config.yaml
norm_eps: 1e-05
qk_norm: false
schedule: "wsd"
decay_fraction: 1.0
steps: 2595
Each number is 128 + 32 x the weight over its row's rms, rounded and kept within 0 to 255. Layers, rows and columns count from 0. Numbers have three digits each. The size before them is the row's rms in percent of the matrix's.

# layer 8 attention key, 128x128, rms 0.0864, rows 51-63, columns 0-127
096:119085128115147102088046081078126123109139165102153133187050175105189156128065147097132142124104103146152110131190168161137120169167132153101150070099117110137133106179098134166159085194108115131176161099132126095130084142137122149177146137153083087139103069121112139099164109134141125083132136116138114137142201131071066125175150125169197157118149117178087113121092091117095137129130
102:084114126133135201090129087143137132142162104068152198109174114094212120108119153121168170143111129126124088114112088166162178084126155186121132126120137117142129076112125094128112039110101141161111111084100090112145134190116127117173152122102075114132105144083115137150126043133141120116128133171118127201149149139112167047149112156156187085134161084149127156157147140125153121193092
097:122161143117164082160129150171172203089136103155159153164124119146187124115146145083096103102148163146155123087195152155091117203120193076144114131085106127129190130164098095123143168087087133120172096132117081136135073119102153152122143144080107103094128048154164183122127144076076186094128152081117096173081169151124169118181136123135138131091146082126144186108141116136124150137131
092:115150155097179067136102082173144129150080136092193105089087142077148144134116110127168098127119161098152146098105122122113150148153096139118141139080140157120142115069139086122106121137158212094105095136097033124130108132186165092191156065136108131122148147090132174153120091133145133101121083192154099111141093166154152093123139135129142110168099155195043130100145093124072120127181
090:099121092112156117129091077125131084132108125119120129142082180107148118072123108172131146071155143064140132118098092135092128124179124197175201104173099060137143162116092127140157164109072105157105158134105153149173099131106126136064202115153162138112111180124154215089134134071131116159148137160158183126066108092105150107092136067146130125172125088111074093107091116103105130132128
105:121162161115155061138153117096130164180088099148154202107173152095156176093135144113076127160110167092169157110149124136163146112149145103136157159103145145064192127133090144129071140210167135122074107165118121130161107104174175060115149109179074152112089138133172144112075102155098122125109166114214133113187086130130147141114129130098118096104084107141118148109154142109084111098183
104:160144131075112119106127174154119087150109101149137121157191086134136087128098111109148119123157074148146118134103099148172078115063155185158092179134123149131143171177191031103159175146094107147160155085141119101129074105121096175160114103217160154155121103148138132095108126152147170125158129157110110156149044122115140144105187093132150131097071137141132107149095128068085170146155
101:107066161137098162140143138127081122142124089064153063046202068115121127073082115170149115129115126136153119160091121132186142168136127210160145131114126157169110164090132122146095114114124088105119080127069115076149088125116104139142132173158120142106164192161098124210138117084121091075137109148143124091136069140102115107119087151093096114084134156133151091171154108164169155104126
094:144201106119103160107161129153185069137132121140139102181120124168101104117111170083147075130126107066127136127160134110114136039181152068157155194091138138129140174065141169130128144069148114094148077141132068129147144152133178138116165116143160106094051151144133125193122152120133106153108110173112144155113168159119122102108094156168094172101145059156179184156107141144153135133098
105:186138123109160077146145152187104189133079143096104125169123104142162141161097128090139144147128114106222102113129120123153095105076077091146142151144089108100158122160127094081188155154147139152101157112109150130133140071171118106116117165064073139105156094113130134127094119126118170096208138147149116089121147116112094134146148125053157097121063117136113075115154092129075155082220
099:172129128105068138106132129163133118144083145130126119179072145073141164128153158117131128186115124188192117127146092101082077084135133133085166097104112114128191136143086065073129159137131085169137130123166099136142117147110126164148121101152121156086144115151104102172119057183117072158069114188075146229112130127127145155137114135124188163134166160171104131131190119145102114093157
101:140108144144137177090212139149155103121120108131136165100140079073123153153133149136090132119048122156115174112106159121105102141153126127163142099170141065144120130149142158111141086072127078142165106098143144106141082093137185116157103091152166110162138141111123152151168212117113096165114135070150138161092064148176197154091140082078145138155165128142142084137115173149227094149129
096:064161143125082115119156133144104143074116133067160132181122145133116134127134140127156121154095112121140133103114083148164164073117094133153130139118121111166087086128110128188170156153105130081227140121100093198069055108095156176156124136127118129140107116095121126093157116141101144149117111197109221045159158123086162154197090100151079158095118103136138170153107149133115139096134
# layer 8 attention query, 128x128, rms 0.0865, rows 52-63, columns 0-127
119:190119117141145137100123081102169120075129077104115155081150109118109122112143180194154082062076063104168124141093121121122098143143077145137151146093169100104128082113143031133100069118173114077122135096129116087161085140152174097198134108108104083109147114114136143137127108164156119162125175092181124157148182117116152144100134152152113119081092173113138116174171151146160158196150
103:123132120156193090125160128141110162106131105085113166181195121120129134139096105117064140128033124118120127180086080158110134131109127095105119116083134142135132097150076116144164099120142102143119127195022178129125081070155088104124136111128129147135111119133137146092128110139109177116075105083129110145159105171143114043197108123190140121146111128108099169106075089085071117139164
095:113149123127180088116119120115102124163185101159131106159100110100144187134124165110147095101086087223127155099147087084159128152123102197159122139129187115129074164156100053165185091135139114148097117127129131127175126151131173029175116119117106110163142157143147147129090129104090140131169112161102154098093163128155090159116112130061120142109150190157082186168137103163144114167090
103:152102125151125118147118113154079121059084114145116158153090137144156148061077118158149136087179160135190133140161174081111179127145140137155153099158116167108087161113169168146144186125068133070058189087128055097130123089113166101145146133136099109172136117113129082071108125175152150124181149134104138094154132181169115144158136102201092162087094160163135102106108129123122068119120
116:147086174109172082173118140128017130098150082129129168090125159115096174113150143118150149195101165140118168099137109125151151115129117179131146171104119164111071148090088112134160115116137205128072136155093147126154173156142138035099118139195155194174135155171101110117116129163065124105143187145121110176171103123117105105151082131118117086146111095094101122153139162106121093114126
096:103073140149034140144111124105181088153110153124163135223196100079212062106159160120112157137131158160190149127096176109096081116178139115132098150078117100113090142158152102135127153137132144125152152104102100081112123123118086146173106137176117134141139096108164158143102149117141137162122095206096112162114098122135132094102104102138172145162152159113178086171096130076128177113109
097:092157149148105166148138139205137112117072081176138104077113116109146064065192198142153101155092081155197060117105169159061152144184138151125117094126148145171199135123153100111067186162138140122114131115148140121143114235109142086117149161104111105141094148142087147181158153143131126126136122146123089146134131131095093135135110126126131118084153149069130095141147113134164161122123
093:104173176140150136087137106144097145142121100104122117146078123114100181128134131128154156148160050065036134168123115114138144081145143130110121118073148127093128146106155082176115141226107144131123167134108089079067115106118163092053113134115103137167128122135061092160173126133204114115169100127126153129106121175085082118145131162118131177120086099156105119174144128126209103134164
105:130157159098099139114081172147120161110163143130100117095150120109139091159139163119165135184111155119162205113161087094141087146090099080118110129147140118118073179097142164161154086162045146134160141140123111158126143149210124182181132122172070126171111061161060128117068105160075101105078076150105125134111156146138102119136136104109191127124142062132147159102095101147086157149121
101:083094147091125103102113194121136123140116126112111198100084156061176116097085151146125117119115118134112107147130179071140143108147138089142112165073149102123148086093126082181183097091147081172128142072091099116110150135167099129180078158207168106128118061106163067161128110180129160114073106143160148163184110169109113085152077104159095154097134131140105136111147128141108071095128
103:101115101088110135159117081101123099188070129089162143194158111084137164093164169188123147137116110157192119088086151130123111162149175100137105082131120098117123105126125068093154163119150170145117139098120063156138056157128161140124150165108112115128130163050077176112170106077167159175126105179122105108071124140131201122103082124153117074144163128160138120117127151143090078100083
106:093150159130124153113144185116143116112072139076096076150148103085097113123107105110118143104058120049157116134117164125117103072092147134147126106087109137128163144132154162134144101151105134092120170147152116082075125034104143182149124095082184101079161147140113129097151141110184161126130102093116116126138142173113164139135086127178104106056145074174086203118114109141196130195121
# layer 8 attention value, 128x128, rms 0.0787, rows 0-12, columns 0-127
105:153163147129093115122156068149082137134103166192127117118139122102121095170189177079179131077121178105162120096097084140091111111109152163138121108136166133080140085218074146101160126141150183170076127149131148095155116141154095071113057167160123120065148126112150154132103153164123104113102125165130176127136120160156079131114082111159123098137201103053088103125086102140144127153154
103:121083133089115113173116068099117129107128182129133090152106144100125120132133126116146145115091095074134111162088051137104132137154087191117200179113156156066127148136173102153096131136072064125137121153177129131099163129168122110125139107167168114062122137107063097076093104118093071086161116117131127121069183093172119117150070083131147098143175173114140150127086111184130134145065
105:072114103227113124090175086127082089118145124149142129149120104104111125056122128167127098139193133156114174179124149152167134169109155103155156116128136159143146127192092067136113129146107139139127137085126131148195079151126203091135162128156086069154186159127113090102076122160121103177130134110144115176077139170110124160070124160157139095104105131183106157143130181134139183082109
109:118127118145141064104108145148121132092121111062176147124107132142133070122134044108162097156122162125120098103072133124139126156157128100057099084135177167117098096170164109140105149099131134129109112121163139122109058182127108146144152115173131119138154192040159090184167141065109162144071135101192157141138096109162094032138155086107133099135149093162135169116136117135141101119082
102:124126202137102158162095129111094144082173175162082100136136180204154103133140145129122162125139125096104108109148095113146135168127146095102110091175164200175137173158134118048140128131152151104115135168129177154172153132138151066086113165157163139164166113135128098090077173106138128162150178184097187134133147169174156100137093132105124080081122190116136139156182149124124183178119
100:137201184091099145106150096109146155179115124120079134181126082106110100074177163156173126126191128199132076126129106145177115135095165135067125180179105137187095146105147142120162182153055149133136132132080141109129124159129106131062125136101114127112116146152105107111173123095116149091104106171133119102052151127088102186175135106108103140157121052109094108103142151167162119136170
100:145140133107109151160152094120130160101119173168116141072118178089132182072120103143145163100125187142164112098130096140136112166066131181132148085150083127084120169129065114109158151123097155099116099188142165057159169069182074097139156152153109149143171111096146141143124131147092125141148153171072094100137164184176120156152028109111130133103125109122126109065097079097120090154133
089:151164144101094094166131169144116192128091094145094066089135091130065133127186123153089124140076070129098091091122144111119122082133098149094083131144161141149074097099135075144084216163155097126161061129081121111119079138186138118164137102095142167089108184135176155119113121123106147168146095124120097161138149137167075152179130167117146163124174135169144102122100133120108082055128
101:084125160126154171092070135138170138082098178114184138149161165151144158101168188153128149156115169099161105069162059111137100132134133135125150099139152129153094176115079128110112106126127093138098123140122081130154117124114148130138108087147082135118129126134121178129167092079105183128205129142131155097045136219107126082087098124205120150173155113083077077147109074116112151157108
087:151157119125070157153176165110131203125118157185156086095128139194127081093136087168156140138106138125112148125046112164135119163109099089130102094190139122080101136084126103170134142116150139137083126108109111125133128053126162136103120123120171162166064088151160165117163129155165149095072157139180142176176094114121115213102094125148147115132134123111109120080089192120123146139052
107:129136103169140105147107146100125141105128122149139130102115167120165127094102093174149098130096138072185073116146148129160111142112150063143133095097140098134193123171165188148057100154122130152122086130070098159127074123141064120118176083138101153115069127093125206113184137144126130144118160123154110087202163137120072126066134202142122154098105162190179074122095097128133117148157
104:160110146104123116134120134181154221086132168097121068102148123154105062084161138141135057181057128122120147089096136161093106118100131143162150080111103126162165152128172096155093148150075164189105171113129116091129150136103142103128073089083157176116104150108076184161113131126100135132168184136080125168158156074119146132132125108158166109199160156124111132125098108144129081074104
089:173121158122117094076181114094072094078102146100127113167129147123157187110092100070107123167129082077084121130163112118127108102127117092151121162072135108133074141099147150148115094180163104148119158143136109135128082154094115126159123113157147124128187088105125148089112110161161139184100163135161162140092089205055088098127161127157117105067125130156095131114103247127119147082099
# layer 8 attention output (transposed), 128x128, rms 0.0967, rows 0-12, columns 0-127
110:090105124183144103095113149133166090086135103117140117134127122109083148097137115165146109144132039111126195137148182149125107130157105150120151109052112120118118120062149137157096134144126021089146095079164107122125083093110157151145160102105135167167088120128144111129143137150145134087154158125102200116114167089134174200154125165114097171107089174169110151162117170129204164138064
091:149170178165141071084118165166130074150130126091156183150101119148151183085084112136110096121118146104144114120109147115094132128121125114121129099154110163087167126122117119085169162114145193096128146104065110118097084157048157132139117034128102089127028135096179147143153170149153153140063116165146169143122083142137151098177140152125151164061121139147148152175119136076178149125137
103:134180123093097105162098131154136127179116163161156100107133106161167130206154089149131162116124121101154141155079128176135150084126128124124079177148064073144137129108130132156138116085130160109150136239143172150160142035122106160070092135141202178057100120119133107139176135132116105088126168089105127136146081101156130108145151102095114110101155113150115092180079103128091158131087
113:101161148106162128139104106128114110136168172113132059128076083121109168143143156080137118180137076087144068145146141150105092145123107153168143092116126148148132187145110118145093074188201162134104143179082129114120216083147153064106127130078112076114148139185132180150105128177150066102143159151133148132156158108164128179131075105135140118117111107099094068116170143149065137163106
100:124140078151168156124066104108143158182059101157128150084107094114083153127100140094149130123169160152153184160130132072135108119143206141156224140146085076099113107148153184159123109146135123098136129126178185128099089144075029116132169132128150163084092107140128164186149087109098132117131090171097112122170136142122117170105160124136145152152144057079118142107118107105139134090132
106:112067082125088175133180162110119142080159174179130168133149085100139094206071113080106147140041050149143137159129119122131131126140090098131088126088158123111143100110170073129134083080173088125124157070146123130169124099169102151164143206144127138184151095116103100162089111152114135137136134150074126174129085168158141090126152157155154173083118168114164127160137106123137141161098
100:093179141093093118144099106193159126144101122098133098151146069195132061163158165083060100144141134119119178134088107068147104113119140099142106156090156142092181100099190120190093124146127061173123162146114090140110113152058159150107172138143143119133195091130118109136123070153129133113109099095131126186140113171138142145118170118175164148094104148093178154142088198110166108115129
103:135107058146125151135142066074148131125179210120129160042167180136161077101115156150186126130160158167159193144178136101098116166138117150129117118154116110086149186107118156123125096101123102100123210095124152127117116116141097122084148103146130151157137082126090134149075151137131120138145179140147156139140118076043145122112135107107167089073087122080089122141122123067153151189141
104:151185113139144170109104148088087080135159058158115085086063149120157084102166132094146130141096083140182138124109146077138204131127143163106110144097099153104179115119185171167077130117123180130132151067111158099130169153143107147076132139137104145112096100078153147114100145173098133124185088116151126141138081081144142193150167121097106132054112129180197163112158124114077129128126
102:075127151084182116165074138122155100201126118061134118166145112140111095143197117138084096123150110119063117094136152174095155132165119181114151168111132139122158145140150128187101110083103118121194137177100165135099114093125137148147148096166136108127147167086090080115094103158114090109178144125102106108111175087092203061157154144101104171195106106139135175171094117105069118122145
119:157101131086112119131144132150084114115168155087126105136118133121114148174095115082123162099115129145088203128107075123131116088156055188093165141186119085145088129134094071144092185122185131155132173140187137149134212201122176068127109094113144087128152115109121137133121167139179117101147149185142137099177089143118113162121182086091176108131153088139106132088122152105104087081092
097:120136134121143134110161075078134096171162098144142148101133142119127123117110132155137163151188086154086120133163107138165110143160103102110106168100079137094131126150092127134190101084157124110141202149104124137111160092145124167042178169163095136101112133131177114095067136132189140139137126126159148098099113189234106046139093107095115120073152168108175086090102156153096125186136
095:105121140096180062137111070103136116177139107120158157196113104087131122132127152093164112075120134142132146219090112074118164100161201159180124124158108098154163152083113069117099152140094178107096113180131156095216086149134081112100113143103127152141100179140106082180155163107156099130104127174119112167135149137139125158140120123078083149154121112115170080124075089158111098129096